config.toml
n_layer = 8
n_kv_head = 8
d_mlp = 2048
activation = "swiglu"
bias = "none"
tie_embeddings = false
parallel_block = false
init_std_qkv = 0.0199
beta1 = 0.95
weight_decay = 0.14
decay_fraction = 0.883
decay_shape = "linear"
Each number is 500 + 25 x the weight over its row's rms, rounded and kept within 0 to 999. Layers, rows and columns count from 0. Numbers have three digits each. The size before them is the row's rms in percent of the matrix's.

# layer 3 MLP up, 2048x768, rms 0.0991, rows 416-509, columns 288-335
109:497547512535460510538466466480532464497526486500474517504510488507478480502487490499475499487448491489487505501528474521464486514480513527494508
094:532497522504484536472497511519472482512521448460501488523515526478476496488471489518490511534489500498513493503521515519529492488495433510536491
098:500521497530474490479479527520511537477511502433519482476474521498524481539511490497509466504522515497486532484463476455488488539490531523481551
095:467491507513497484454501480550482456482546526481542465506457511506518525488491505472455551543484490495466488470498498524495467474484475547513504
100:497503529492520540500477498470516476525527476480503492524470481520451532502486497533512543487516494488458494516478469493499474498554535516533511
120:510475500508492501516518521454499484507475469485551545509539489487488486476516497474487502494513484546478504537457466460496484526512498501456524
095:505482500534516512513528510510473523469522492488482501515516504473530528504515517527492489508512455480486535493465475500517530541471575454513494
097:452556476480502475455481512479483477515534448464489530466514500503452526476542505492494497501463516476469461476469480481497499525521493503521501
129:481489513504487493486517525477501516507490461501474454494492509477525484519460511494483489525529467519527471538492511479499524488494489493471485
097:503503480534499478504519501462507469501495524485474480470476509502473516502476507484444487507500476484508487476507498528472499531497513538473460
101:522502466538518512496456491519521477523516481529499446484503496478466528493483488523549442521486513475495459497539472529494489473499527479479544
113:505515521470509505483532519504509520551466495510496500494479519525451523503530517470519470465526492479498503517462503472545501462503501489490530
103:529498524513504505494480509518497535484563510497556499503490496499493484456490487514500500555582502527466486464493507502447509448501493524500468
096:473468536499475466467501513501514557481523537496492491486498527462478520521519553503498471518492500514532493495503532514469480480530484524508496
094:479500554497470505518528517504489462524544496492474522480479545501493518490486538494492491510478530496490490491537477513523520468494518526527495
094:508528498495460513496507493500499488487493476480490486498521487511506532461482541494489521547469484527507501511516462513514504457527472496524494
108:487517504515511507553480525505514507465487447492515495523505497473523516500508499484473489441521492548548473526495534494454524538478514490546474
106:489530458483508484494498461547527496521495506492464464477494488503529496460537515480519454489543497496494429470497494477486492469517495520493522
098:477474527492511523494498490525486505501448447483516524519533521498513467520516545474486472529507511505507490503492514464455469496475495520517455
092:510504504486528491508538521503503539479484505508511483466518490518523499527499553563518490480493505474446474482547546495449516491462473500422491
117:510534465542461490456545478470495521491500507473510478500504489476517516510451489484491483466510493522481493484562491499510535511497479531502508
102:517487514472474485490504482525515456509506522513515514468518493504482520479475503461456506482501521504469470517532504530510478535476510495517498
094:466484492480468473513481515501523447535462499471472515531525487497519495544517513529493478490434486474480486428496512460538510512548510507524508
111:483493533527469491529501498517508531462494482472487478510523508489507484511483510532530469522508457509482496463510487501454517481473477406494489
092:475478520499520503512464519529525492541468477487511499457504488508489511481458490496495484472497523463538491471494495468503536513475501461502542
107:488550485535472479543480521511512520535484510492481497510528497489497503496495525456463507456511472516497481506504504475451527499448476439456520
113:483521456515503500485488524458528515492503516494450451463490535525525550526513499523543488472484517532485485484507486458525535488461519513548504
095:528456480486527501509531462493457521537468513535502545524502482486446481501493514565532492486498503502488441482500462578514511543476485486506480
092:480517494552517506477524522465480500475540569544538490517457493509464465502480500480464479500476500536502490454470511523476561506495494540485538
089:525490524512483512460502492471536554513447525517463464523523515534525445455467525518474497501491478454510509483479524506534483543516530494511518
094:499478522487507510523476518535468489479480510469464473531460513525493469503507484498468501536513423564511445469501508491474524506499454455468511
104:530499509476509462496463480529518523520497539502485514560522509444504504515455488500482522554519486542506497500473491477478513506495469502488508
117:475476498486471494486492492549507522555508479528475486493554468493515521509467530488504535516531487560478500489458498533512529478475512519498535
091:507534493474524533538453526498544463506503508488512460498541495519470474472465492499464496463470502524470531562491507496524478536518481520538494
087:498539514511454485484517511542500480494462528495495499493512497487504542501491530473495526487475509470469530524474447477488471519468491511457510
094:522542504561459498499513513465517469487527466506436455521503474561504491507511503493484499504478484463442531511501498442471514521516469495514483
092:551500519532532491471495497480537521500547470502523521509528480499522482486478534475448505532508490497483471504477545501487549517553489466479499
096:550483529472530544504505475485439507486493516475494530497513529472483459501486501512512485533554556512479519468521529494544527553493463533485489
099:495503505514476530503528499544556498478442508489532453467482521479519499494462502475505462552471535515480524472519490528518534507487521542513521
113:491490484498479523468463514539533537481499524496518509482478489468493524473484503541526522527499464502506525455551540458494515489504512497456510
097:508510497507483505462460506504484519574509510548501513512520489469476491482485499494496478533492485484505476494473480532483537492461542474457482
101:503486448503459498477465484490543500462444540495498480522521468484462511481553497517489489465511528478543460502462516475515482504532509489505505
097:527475508492511495523478536508502462501522486490517529489486501489495511521473499521489501467543472539498526546473498498515471512524474524504472
092:459490483513519516478498484457512484467494487495481481496524558459461494502478469507454502511489524513524502494539538549487550519498459492499505
090:479510490468457530477531545476463479510546521511522477512505510467515459469540516517470480530527485506520509483495490501525504478461523492459488
094:492500489499494508494483487508518485517499543478445464488481479508513485529538512488458533519498490459494489536503517469547526485478473502495484
103:452457474523545499501528503554530545517503493456515534520514528458502486464465488534492496480502512542508476515488515519467536482504475543536515
105:464484489527503516494497529463483519515552466468470510541459523542482514518533522475481507494458515494484437500517492533510522520457521467525529
096:494481485516475509535539556515508524519527481463498485495530550478531490493496525469474518488477517506492517497463545523500476462506511524512500
094:507479468486461489541512445512522493461497534515478562492546482472461495465466478522483516486509460465489483520521511505521494521491466458514489
098:448470484528498517498477488535484494505500493458483500475489511508502563503482531507494477501505449465500485499505517512458512523515468515529503
138:496457471473459511494519479479502548572484559505495481510469496545504504495457484515479506534465483433464453528500519485480527473458504489513503
115:464523515492529492501544469477515490527458525499528519505500503490534501508489516571467497493558491455477542466497488457497552486532527485503499
131:580535494540484503479538526515460511501507500485484471458498521496487519526481477518444494468526486526526468495490520496484519465495512537497461
110:491518517530512461449508476505492448524468499524527488518533526515557490510475469506531523476537506491533498548493480490476519499502490481537524
103:493503491469490513466498479463491513517510499471509511500476488492513500501514505475494549509495531493502519505500445499491493512495526513482517
107:476510540582523528494469470472494488435517541514447470490501473530438477467542478513467521528505507547510491450529537542483546461479541490519475
088:494424484497476488510527504479490506499497500472515510494509496522525512512480482506502480480506495533486518485537498462495496509496482469495510
089:493458475517478553492512477517482506485469532514479470553467492489491513518485453488541496494518480516548474493520506536506553447513464537518495
094:488533507496542518512472465500481498498487519478503547513457516536515515512511504499522459481482513535496453459529511524520427480510490506487485
099:508544506475478498543504536475466482541466461459492498480485518479468525535512487492454482452470569468513494500528505552504537495470478468441514
094:509471498499474482492535501487532451460499484499493482486539529532510491524539491506500489523509504558492463509505494480518526500507552487504538
107:498479503522502497499468502511507489495508516485477539486467487462484523476500482507462490485510500472471510565524490516531494527515484494519537
110:442524503475503533456498517486500511502471519510507502493509498506472475474494490508510515487476506479523482508502483508485451492512475505491487
090:468508504449499487504467512546538493462536485483508521453482485531437519499530530478524512488485484530535482519512526506518420521498459438493503
113:484510494464498502514504494474530517481568493506514540515502500546497481496502506525496521481485490537500505484526483487518485498549548480516515
092:505481455486507477510517473493436530493472512472528476490475502536531523488521496459460547513465513522510516483453486485525538468493471477459487
095:529492516496506457458524491505481524534486483495507474527486473503536445485482511509469520483515528515508502505486531497433464505468479489541498
099:494508559528527467532523486515468524521452515483493503488471503479436464521491500549535499429504482502471448473506459531498530536488529443521468
092:541488473541489513543502507556493484543530512507528487536536446486476456500502473510487554511475473499476496501476478533508454515471487496520517
095:516506517504513496494552504469532498543499545494518505471499522511449501497525452468540497480472507480469495525534504498486545487482535499491523
099:501504545457521472502519517500510481499474523502511496475497523554502476489467506490525509505491507506514476511433491460515513511472478500490504
094:481530523475543452479551531513506492531458541515512522540523467489518495486480496499501537478502474499513517515522467545544547452522492497503457
108:516448529506431481524468553539522454523496458500458474460487540446494503512472479519509506437481468474487504574547460500515504500482497517477499
105:537462474478527524492557506508498502523503513520495483487488540489477455502507508461509469505509507500475485471529452502485478478466531486494479
090:520514505472516490499456555444497542509480500481519516525516513536480488499516507520504532519477502521491499494475488461489490521477456483483542
090:509488487447504477479446468482492529498539514516504473498525489513452500524500459454491466538506508494495481494565521477498527494561520501464495
091:536503486490451526517512448527499447524500521511479466510504506506509473466530512527513494461512496511489484477471505500492454464483507532474482
102:493509538486486509472503422505457462548475504511524474483509422492479551475499501463550508461501511511497485513466520517474496514494510502464547
106:479514528533470514522486471495494535506503515527522438511482478482496487474480481463494434482565518496510518483525463516510488475474452476522542
097:482511475484469488445495470504456534475460493487519466488497535482542507549436477503519501514485550462466465505536497488427516499519483519477476
090:520535478496512460512447490495454502524454538490507518472514502525469508480477494501534512555452517500486497543524537518504513485552498495539523
096:493468507533469523492532519485483487518499523535531481518528503496476503534522474483524482531500529478487482515495467498488509549509496509512486
112:505486491542498496467520490467461447560457501498510549525547496528515507497505522512536520507504526492503499510484494498467512483526476534505532
087:474509524477515516491482490442520502473476491493511533510507533485478528540451527509543455540510509526495528537492462475520484508488507483522499
104:502501480480484503494503482510526478479528516504503481492517503460535491486517538493502491520516506504503488467465496524525513490493473512512533
117:493499505503460489492516518506545486488503478497428472476525479509463504524470495513512436477540507501466449509566543515544489488522511486516516
113:489512496531506529544517492503493492559467454524467503474501495522480512522524503513510503472520505507522502502487511542521501463474501520506525
098:520487512482490471489511522491479495521526483517468537499502499515504529485503504462514450482500518513496485475464485493476510465475486483455464
098:509480507484523511517532471486459501458518464530480525505537466458487529458486454509496524500539513503497507496518540523516500530472528490516494
096:487558506517498533528489466518528558510497508507465552513505526477505509492496513489466495552464553501494510505463531490526523474480462453508515
091:491504520530459504526534476502494514480544516495483422501509524507487530456492535498518565526499489481521480542457485511492468505507498486511519
096:476455500483500518498489515474524501534470524489490472506485462499504495492463506532519504533482500530490473514491478508491466481509502541512475
100:476481472525514489482475493507564485522519498524510489532502449487493505517520467514491491523465489479504502493491480507476451493475539540485522
# layer 3 MLP down (transposed), 2048x768, rms 0.0949, rows 416-509, columns 288-335
103:530456509512550483456494468532461490521510506526495489484473538506485475479462487485540435515488523515471488539566515510512542555530489477504501
099:508488554502497495524506476503492509518505530530511517532475476481497500531508515503508467502513504496509469509420510516411501491470495505468489
096:442512466521498487505533541505497513515540500453543504484465506530472521500506524485514496508496495504545495532530494502492497527513505512497529
103:459528473461508514486522490517457469508529484486458512528523488469515450467479512475518492498498476513485494485492494476472504524516513519503501
099:506484510522511486513499485499528522475487440528482486472477488531509516514460530476539459522514515511510470521524483480494447487551503473527505
095:488499461520542473467538470509454473518527529510504513500481506524483519466470536539505513446468486464507507462521501504480510466499514488536459
094:516526489498492503504536522452466555510533492510500512511486508555450508509518483503528494474494529502506503519532542495492524513527496519527519
095:476459530466511491479481483526514482496497510505575494462521514492455501479465467504513486516486504484484484501507528511459522473453507507500513
109:526486492476507509518527516505492477514474488474505490487538492516469508522496534495487528512533521478523535497471504453515455507479508480487505
095:552485504448516496511500470494510529497508501498513498502486455523469538503497468495471504493470475529516494489457522515498480490460502531500473
098:517471506534500512543534486479508492497445503445488525492580495502510478508465493517505488503502493484469499475502475512517484454445461484517444
104:496473544480479479488545496514502503528497481525492502449490494516495536516485425524493511494495527491495521533533479496496500453496481488548530
098:557461525474471512482468520442493496445488439499534529460530519535517476492477511470478490504485472492520517441484502515516515513511511490429480
100:504505521485494526529520471526519506468499511489511474521468482533517494510485446505494418482472484485441515494496419483503453514492522489535499
094:484508518466503514470493510506470488518507493520513507554477491532471504485492516515543515508509496515578490468537542529497498532485546493490498
102:475469498494512495517527482496502511484492509494491519509470495518511485460456542508529487503515500531523484482498494506511483486521459502514517
103:463483489469514523485478512466505535487517466486511506511504508536513515490488432511425549464478497509500451502492496488504468470536464450527495
097:517497499514532497502529496464486478508500559482518483519468528503496483545548428446504513493511511492520500464527493498514496510519486467496468
099:501457511484473495538485503523503523495513506539492491535514539541578534502491485510516488529499473511462523523467487480478518505481487553513522
095:496479471539475468485432574526505453504497462540523439453477504508493528497510496483503496496486493513507488548516492495576536493530447529483478
105:468480518506449476504493472498481495472462503482444485492487506462455496509506448510501506540515488516515521496507489471474462458485499479492529
101:496516477486496511489494484506488486543491525498488472492484514498513511489479521471510458502506531508535453474455510490514496489444469492497528
098:497491440493509467522512486527509484504472481485452495473490476492491514562499489506527472509508486504507475493542483498494521484507470516522510
107:506486496484442527499511515510496527445527493475534515463482486502556533480517489482501506541483493477546471512539506495499435517510471490438460
101:481524494501489503505455526453528484484490543553477469485598503534505535544485484510526463492551500512497483497474542480478549457530435484531542
106:507527475514453523537510490505485539486501489541489513543525524570501529512485489472514497544478519488508495511530482510486526534518487492504415
105:482498489487544517518519528519515500479477513478529507495499479510504499482504512475505505494479522522514519483516504500462535458509507475465490
103:496494481503486495524492511552437501466493491509497497498485497533486476533482480505493477552499477544488504538506525497498560521518518511552512
095:509509532542491518491515498466566506477472481504510552498525494480463477485532548521506469488515495445503476500496512496536539512504473498474480
093:486544531505510500493490488489454525509493496521467526495501530510504480506498487466522487465502476476500510531468469500512468445509521527507486
098:495531545480520507525497504517479463473491540495503510474524522488489512523520527533470491501512523446520493516493477470494509489513545491500499
104:506518516489497507491525464490512538539496499520522478512510473510483466498490487493494515474496507514501521497507500488472500495546543508520436
106:484475478499474474482487490507473523548497520544464508534489517506505524497461509537551471475509474522498511496516518480524485509496498544518475
097:492521492431434523471463519480489533488488503476487550500486503492483521545532468505487499513497514535472492481512514553491467517482514563506491
100:503478477500543499485506544539530505515517490557500520504487476461489514469486513569517487496471496477494489426482499494476511499531531539474495
099:490455506471500480533510467508498524510506486529509465527500487519523498529509513469512516512468512512494471500518541494494459467512501465500522
098:493489501473484477502510484513501474489506496503478499484451521527572508484546507474499531547507444538536492517530532513488500466492500487502500
102:513471510500535501513534464513515474464463457523479498520481503495521450502502500459520476558484486490475500466481494517532537472482454488498449
094:519511520500467467493492528518515500486542494478461502543520534507512547516479487483522496467478467534536528511506499468534501486532484549535476
099:510529482481529507482524479479479468536538479498488504502465536504480486495501523482495490518488498544552491526484484530517499458472521511485530
097:525460497513493540555499557483502470501472581526503466534507476444503520464450521506488514471523444534531497500493504505528497484482496507483501
102:481532530506479478444515494471502478498530506524511478506517518530519486493503510513493526489485502522506493541523435539515552517546475496489486
098:495458483502515525513477499480465500506515508508508510459505449439506500488456530524511484491506469513511474498509504501508465488499437493533514
101:486487512516469455513500481494487447532485515545487504487477544501533504513519527532447493484548527540486502500470505479502484501486528479505467
098:511504468458526470469534510494497501515486498497519473546548490459556501499493510532560507517494514459513545564551490526465496495473497468495505
101:487495490518516495514505533573505519468543541496498501484459504489444527521519465491500457538496517469479462500503550479453514500505515452510507
102:540482548447520487492514479461520492528488494483504470488520472492496500497487486494498475505541465531469523490500473497482494529526507498436534
103:495477507522520475480512509495465475503472538462513549511495517559478505507549495499482439456473510508532457510493515509439503532502492495528457
102:485486530521536448522491484512470509501497484480526521480491522470505469508560472528486500470458453525511469483523495478555467512500521505472502
099:482525487508494490486524468513459497515485493467514525491513538517490520509523478484493479447501507446454529528481471511473519507483473475468522
100:483454491514534542505507525512503481493508529507492462495534503492497500497485455496547494507512520472487486481448497513473499514542490512496502
104:475519532524495563516520483503497501556487509508491484508535484511454498494490531509507482546498500454472518464513528472472509503441469519510539
098:508490486507487496480535448552496511531470531484551501490524465517533499486523463508468501525508489482494497489502538472555546506529519458500496
103:588520470495574481474524519530460526496507504492536490505509490549502522544516481505466490480521543525499510495493506437520499470462467524490464
101:476497530492509477489501505532527510479513496491491493568544516455527499515476522489480520508472502486495530491476485513522507493539487488513515
098:494445543517508487477516488500532526491513490481512495472496503490530509488514479505500484551509514519515514480533502492542498502538490530510503
105:500461499502495475495484547491485523494495510541482529498485551508487514496519506558486478502484470487517509500486531493510514493495484510522534
096:515498487487481484507512497518538493521467476532521542462512533471497515492508486454505462473469527496504487499483488490535485482488495510478493
097:492459441484536555481504478494502511470546473544427534540492501494467488465535511532475513477460459461510490531540499508483511492523489501514483
098:453496505505515516470503474506499468482488519540486475472455502501510503483514554539500496463519520491538513461527460495509443487528491492511485
101:478498495557471531475500488543520477472488484489463484535483537486464477486554517481480475525486517461523519538506497483443508487481467518498465
100:480506509505476511517534542527505495527465468517497493494522510501479471507502454492517467494501488473508488473524485500477476484533449498502488
098:483507508517516488515498513481487470518465510483499518518490503507493473464495516508476523483517534478510477517505527488527474492509549524465471
094:515452512500532478548503499518489491480486467506482533485479519503503532492512499486516467529520493493527504516472468409497512539462497468491534
099:556489444514490489434464463518540477494471507517534532462446503482487468507495523440495466496533565515473544486487456499524541481501438504516516
107:527522522530556502481459511465499514512518463444548531478491512499540506468506491464488488490496452504553499506488497491451457474512506499518526
100:513504508524512512520484500474489504426496516524451477477511547476490536462515507490495469479476518453525448462517508538489507486501501526512479
096:549490552472508495481512535457522529479490506522487518543518487487510441490489483483516530470478500489499533497519533485503492467546486514461485
100:491554465522509474458527495502503518464550466505484563468475475483508493465505526530551529530505520502492501480497519521482523501528479484531520
099:506494545527523516494497515510509526481508531512504516512529510493508523497482449496481505495466531507477487516489498553516482506496410498535512
098:506496524482505499523501515486482442518493567474505464516487526447532502450495467498526523497479546467534457522535487473486468502529531481466494
101:481487533470554521481533508495500519467513515486531472524491480490514521481457486494487551471488520525501499522542515499447513471469498456514479
098:522475467496478498484509503433532478460514509549484482488460485562484519509520463539543520510511465527511522502554514489479469474486464469466529
098:500510545500508473477495534475482514546485538508469493514542482514514490519539469487502418470496550474510508467470515472585480472522488515520482
099:505500486482552519478488477523468511487484507456512486473546447460510528525519482542514475473517502497497565511507516470503499530566501480474490
095:437512515504487475499516505501533473526487460514545493544504462489508508499521514525479535466532523501507512445483512502537420513582502494505454
092:512538504503437460482530493489505528486525523535475475501503501489519487503523484497506560476473487500473514506490456469493501492483524513475527
097:520547475489470503489466514522522504504485483462483511508488505506523501476513469487491528481495475500509507508476503465507459482513532492481530
103:472520527463477488504482475512499512508539483479516470506518518484516544512528461454490495485500490512528487496486487510508503465507537518483491
101:504521521481478560518460538482492493493456466501490456507525504497527448514491502515481498516553443497494448515500489500507496499559536545519542
102:501473484498516502516504485485478518504504526542532525489466490488521474502441489490514467524510515516476483526469469514513530546506504554498465
095:522497499491515515525485532546530517539482514528485423482521450503441501501477557496514510509510498480489502482459507483487506497465465551511508
099:499465506516486499512510495503474505512503498453522508502486440533492500510507507455538499526506467498485487507514491514475491511539480495532531
102:442585504526499482455501523489494448447482484519551481497532506502505552490536477526492507490488508523519495533489502478507480486507521518463513
102:503509561470523501476465485520534521481490512525491544519488525502519536532496448478508488506484445499552513528497479493525456510471436518492493
103:493548488498522505461552523517526509508503483512514490472509504500542505524504531498502490509518516540454470470503493463475525533491523490486478
100:501483492501458533504487497503543511489498506497494517471491541500508481519527505448515471511529500494483531506509496528526469561482512467450531
101:528544492479508488508465511527518465470509515462472513501540501489498496493499514523471533520488508513525494502487444511518534498516466478514458
101:483498511465545486531506529518492500570481516486485510525513497503489505459472543530533509511487455474483493489525499462510448455499514471502479
098:550517440498533550486521421502488503491528446508482469490533503493480462524512498501487531495480508538462524483469515516467488500492526477508493
094:473548491518494471474503489493511449560496485507491504542514492529498510450486496518471499471508524461522534482470503501528481501507456504470482
101:484491456472527485516534533484472501460535458508436535487518530532449476507462490524525491490479529497493503474488529497536499496479504525502503
101:523474552465568463504474491483505479477461498519473495494488444505503520498514453532524527521455517500523455494500535519493493478511478494525453
101:476483502481525491493504522507490576527506566491524532545498546570527485499457502535493505463538497540457522510507492492469493564535465472507498
# layer 3 MLP gate, 2048x768, rms 0.0985, rows 417-510, columns 288-335
096:499512514479482509506504522475482489474548504436508527483513513429491518493513463481505569509506527481554481514470534513516491510484484499509511
098:512454475534566494528524480480516473486526499517460509486523500525546492526517473506482489504508497505481479484469546499544454488501500506452505
101:497482480500525507492512505546503457560566503506528468471509423458496533477488532486506460477498491511528513504509474516510525514503488527527487
091:489488486523499498465513477525510505519479524511476528490490486460515490519530457505464438510506504502557452492508514559502513479451512484507514
152:496492475531470509550481514488533500477489489533497474499528483521465482528546485437482489501561507551446482503484477506525483486505503532474491
088:505501488464520536514479492536528464451505497517474489495511504496523519494519505524495476461507501481541541507459491469529522530443481487494565
100:515483504501511505453506463509479494517518481451489506470504495471465468490465476476475481521498517502468466478494502515473493503484546521442535
152:494459458508510499494521515534516483510491536531514554500532489500478492498497467500523453459480469542457505480475434537502505456533508484522576
095:474514510457531512527491511510496513502488498496499524511454501507504504476496476501473493508471524544536529509534502495503498475511495511490495
101:496486521502530480529467552473508507518507479543524469506506472522484461461495453461543486526521512474521510550494463486464496490508553481474522
108:513491501528514526490526503525497521558448479532464487470501500509477522513525497541468479493507496482460508470483507520536506479457503461502478
099:510522470454480496500557539473462455464516503511494472485475502499528505499549470478499558555501494507506493483475528469479513492512520488496529
093:479505520531519498510500508501458535523497537451493526515505482476535532514508522485483515473481446494528518511540552483477521496472510504471465
091:470502476515553444488487479511511511530496521465537505530524506482500502509492478491497474511501474464473496508502525460490561504522512493546513
090:497469515478517473503473492516513469496524490471503513510519482498501489536517459518475495482490485461527484452473531474481509507514472528468461
107:468465464471471509532480502485528488489549462492481473522493475512492514490504504473526530471513471538506538546505533487473505512464546500510451
105:511486573510509458489521511490505477453486508496514525567513472478521501523490483510493484555461540493511506470505493494493540468506540546508492
095:520523500478476468513468553487473457527507467512513473484511473499533491480491469488502477498524483530453509468462519476466512483474501543502492
092:511502470458521467551505470494558491435483499499446486525519515465494519500516473495521494527496481506494514521511539504518498497472506476499545
106:466520468502456504493511501483546432520497511493518464490439492519484471499449431503473513519492537519520526484498461535506503530506520495488486
100:512528481509492472490528492494483521492503538533473478472485484506506489511510518486477453499502497523496533503514496461490488453476543482464517
095:479528451481503493465525499526514490462522518528503479507500509514501530502491519509502527495525489504514494529534493481535509487518461434510495
112:463505473506493525531516523506493497460508515479458453459536509520474481503481524499557465473502460525499504466500499538475515488486528496499499
095:498530500502542530492487481514520487482514517516510519523496480484510497490495516516540516465494493553464496510507491539474532488526504474486502
102:484475477486513523536521484459485510508519489492519521491538530502468523496489476523493513530517476523433462540504521477545503471534480481520486
112:497482511491453549512504512514519460489518489519548502525488537463483470485492498486470516554531438530459485534487486508478449519485491540489505
099:497476509512490493475488512523490496527566513521490479532507525499540533515488499550499501512458511480487507487514509533490492517456509492525472
092:491480512475542535548495523484473525487519526515510521486533530496480505493464540512497483502496477475487452491488495504492527546483498483537501
090:480488485521521479470549505526508441470528491511490487508488544511531473504559529487466506458496539461480509555511490495504484485490505485506461
088:509490450507536511442506496510516536471530490536503541516512485474503478493465490463534502487482470451502514521468553459530491474512517487485460
100:525486544497501503479506508512531536506510538493538514516520496502492501550487466465487489551500500541504510508488501499488508516506489528473471
122:461513489539521486509480508497496511498503511514497502498468491524490518472473494496506498500486482540478531531473509508507465495511489530490475
084:511519514499532528490511498517518451516517552524522490498486482492507513477468520494482497462488514499481506520519513499509469497491523492503499
088:514513518509540506493508469513491534488466494504516491488465497541501446492478487505500474499531508525533460505488512534460494453469498483484470
091:493508531501473504543513478466503550512485470506483455478536493510481485471517527475549507467510478477522524498492519536514479478494455475519532
092:432489503500527510472504499509505468486542483524488533498516493506561541498474527535482487517524473488515442479454463476503499465538498490473519
102:482473514509478523429452514548488492515521507497493434494526484509510526516496514481536434515497502500487487534501519471489525499503504503480483
101:485522457482501504506493490475524533475485482481506440519485505474525517494489530473499495530481492462477491454532498489521500496501572488502516
103:471507489500482497535516465475526472476517477526462499484508526483478500479482508453494496512528526558499499497502501499508464497509533478466475
096:526509475538475455493516530500505487476500466496492508534523534506513528456524492492553479502479503497504529501477496482506507432455510520505476
100:532523563475511460498518474493483448524469492534489514510520500496488503481506494475509497568474495528495491541514526530532514498446499499480457
089:462501466445472485475515507509507515536519543482475545512494506518497457438497490480473506474544505529510519492455475487507491512487468505500465
090:516542516523531533537512499527508551477514481504484507505485494538513505498536484516548491491521516481507484488515470499503489522462527536512485
091:530504499512543511528436519529516523525434535500522527481499496509516537493498476526542507501507495467489520479493534506457503476553467504516540
092:493486513494527519455504472550489485471494490506486537463518493509482502435514505502490494489511526487529530502512516511470473500563517515501503
097:482511515477407520557513520505516474484494487490528490530553497554514495482490509490496467507503518480501491476426520499492516486469461435543513
100:532483476534506510496516463497495490501512501528472514490528489541493510459491513566479496504506543495519555469460523485502495451493476517503482
098:493522544470524512521467461501501478479510508504515499487524534517453464544494527489501512506496497482500480476528483511467488489505504484479456
095:491487484489507498475525484539521550469470488519514496518535439526504463491524434481494518518470495501465492524504526468510522523510525499478508
096:523451560477483503450531524536497537511501458501483470467514453490458494496501489523505458518505514493462512490496490513497481510481493525488511
135:506508517540484514511490492509557450492529492535501506482501460480458505461497473483529532532491438529490517481452488492525489528502567489504508
118:486562504486507534474515521444523506480529473539499499471483508534538460566477497510486512493523511495450518529485487520476514507504461459473526
123:502519512522497523510536535523474499446542482484496479469511489497499480540521461452505476468518495519492473482517486511441536471513501502508503
115:485442535537482488513534522487516466509479486490491526471502526507479502522495472518520474498497519538479529488497487541529568491466489518512526
105:515537507520531487526496511486513458501484502543474526535497544472528484500472503525500449495532531491458511456538488467466525498490498484419536
113:487508492489502495525488494501509480469487510503471488527499494517465478517513498484487535536501499516481512478459483530488522500494496492507507
090:494519466528483496483502483560433506540470480497513468519485512529534465512513536500521494496505535470491481501502493493530468476532484505470506
089:507536477489501473470483535555525522534529527515511537462544515507504505487517517510482543520463516507504488503485528515503456512501560486511489
094:480497489505502538501485469458499499499507549487512518527452498497480467486494503491507501522506489494473456478526499501507465501509487503500505
097:502472460524531515452513524510528518502477495446508525508473471493462508484480491502507463550435503537487495458507549545533460460540487478512502
089:514516503479481495510503517501532493486496510497537542528523514512543490509505476474535509529464490488532512475521485486498494498475529517461458
115:471487525501492454479495508497531464516509526505498514494448487429492550502495500476555496483488520493440496566490468507491485516548517518482532
141:483514496500458549502494489463514530526503553533517493540510521514510476474526519504527518484506501538491518527505530562508515466504478531487471
091:509436499506509528478447476507522500507505524465483539506479495443517476469527553512486512476514506494504521459527472498489527507497472489525494
111:515491510479474524552495495496527486474544482498539482506506509482538463494493504518483508480509581474520460497498458484475503480523493502475499
090:503482538487506480500473478473534529495530527525500586562510482484479515486501467489529496471498506441518461491511546494436478477456524458501516
094:521498501503517493516480517506490464485523546483495478437502511469520488461494468482475429523491501486504526484531513555457508523486492511523495
095:481509482510521496534487498529517520504492500505507527454480500455494535459515501569511501486514465471535504510500508522489560496513501512496473
089:485498529498507547479487458475499514489475476500473468474458513508499494532514511541506483475538477490548503561522482527497520497513515506503520
090:518485503495511528525448515507480503469505458522491529483539524503527540504529534474464512501503506502518475514491495480540519530508501536518495
092:500452514484462487524517498531496542476531509486514476533496487511481522504511471482476493450526487505507501515510502470505493471542497534496529
097:522507523528523482510503491552454500488522509493547493495501513498489449529497509469483482473491527494489506473511516471490517544493489505484539
105:453498539508500554468540505513483464537532491534505482459486493545514534529473496489478478500478496501485484498501472511528495497524524512465494
110:442522504498514541494512468510487490487522511538493520522523505499516524509476494543499505529462509498517521491477467514478487454537546478507550
088:457498488477495504529505462492523480504508516519486558515509502519467513498512532497521451458534511511498486479500528528512479533559552489508513
086:500460502514478535520509533470464503488472506560528516466488530498556452522552474522468536539514501495519502471462495497512497513456519459519494
089:508507529537528511475498520485536541484507487487531505485492509468517548513503491504507503501527506507512506485577491523541496532531494497488525
105:527522491534473535459502532477489474498515541491540511540485502452498508499526523453561494505510502479498493511460495529509466484490514545495469
107:517466504526483482464522494494520490500516455482433512482526500495524497558530490499515515515502467528488469486517481464525502487524512526521501
098:480512445482484479498526551524518460474509508542495490476493456470468476509494535483501464462519475527500477503504474529527470426490522450505514
085:529486491504439510456553498511514500471489469477503483505475526476535531460531527483490511486494541525477527465470473501495495541498491465479505
095:489486479486531521515481524532473478561501514453522489520481522527525482504496480480476524490494498507509505516516521506525496467515517511497522
105:528516534474502518503517518478481544475459516468549493470498457511529525511528511502522518493488503495468492518535470501447471511516522479516512
092:482522476535496462473503544558514488516501499525495494507452491521523512460526547494469478500511501477489526462492492499476514547518442521532498
103:519542496495476530486482483507488493495492524508513454461485492481579494475476500486491530510526499533526496521497491440546524488525533547520524
105:470535465487529470480494492532531499489490503488450478520501487507492538494465480505511497511470502493511489472527533486544519474508523502561483
121:485575535512528490524523466518514507505523444479484452482504506509522526524477487515521549471502535539506501511470488517527516498484481525498530
092:512506505510482479477519491478561508486482505547492465496558510493513468537523482534495474536518506495479475530514509503483502508518519507486510
098:471454513433527494539489517473485475489482466505486440469487492497502494485504502531573482514464466491467490467527474461559433467505505487501537
096:498484506543482529522557532477506524510534519509484506469508500459515481489548501519467487511523512506456505472485501508490492476493506520520506
090:482534504494504536503497528489530486526466471485508511508504538483498497531485534482542486468477507509518523485533472512519523502522493524520489
096:456462522514454509514513496489559538535456547483512474492500468468489520557503455467476499504521507500461498503514465510473519540497492496488495
093:492501514511493470486503473468534493452540471499484503543521516496486529511527485518527425510473496497528494496490495505525479474471534529459481
100:488489486518507493467508486511518487509483509497491545456519503481508507496517498521534534471511482491484489499496527451542514536509569498501502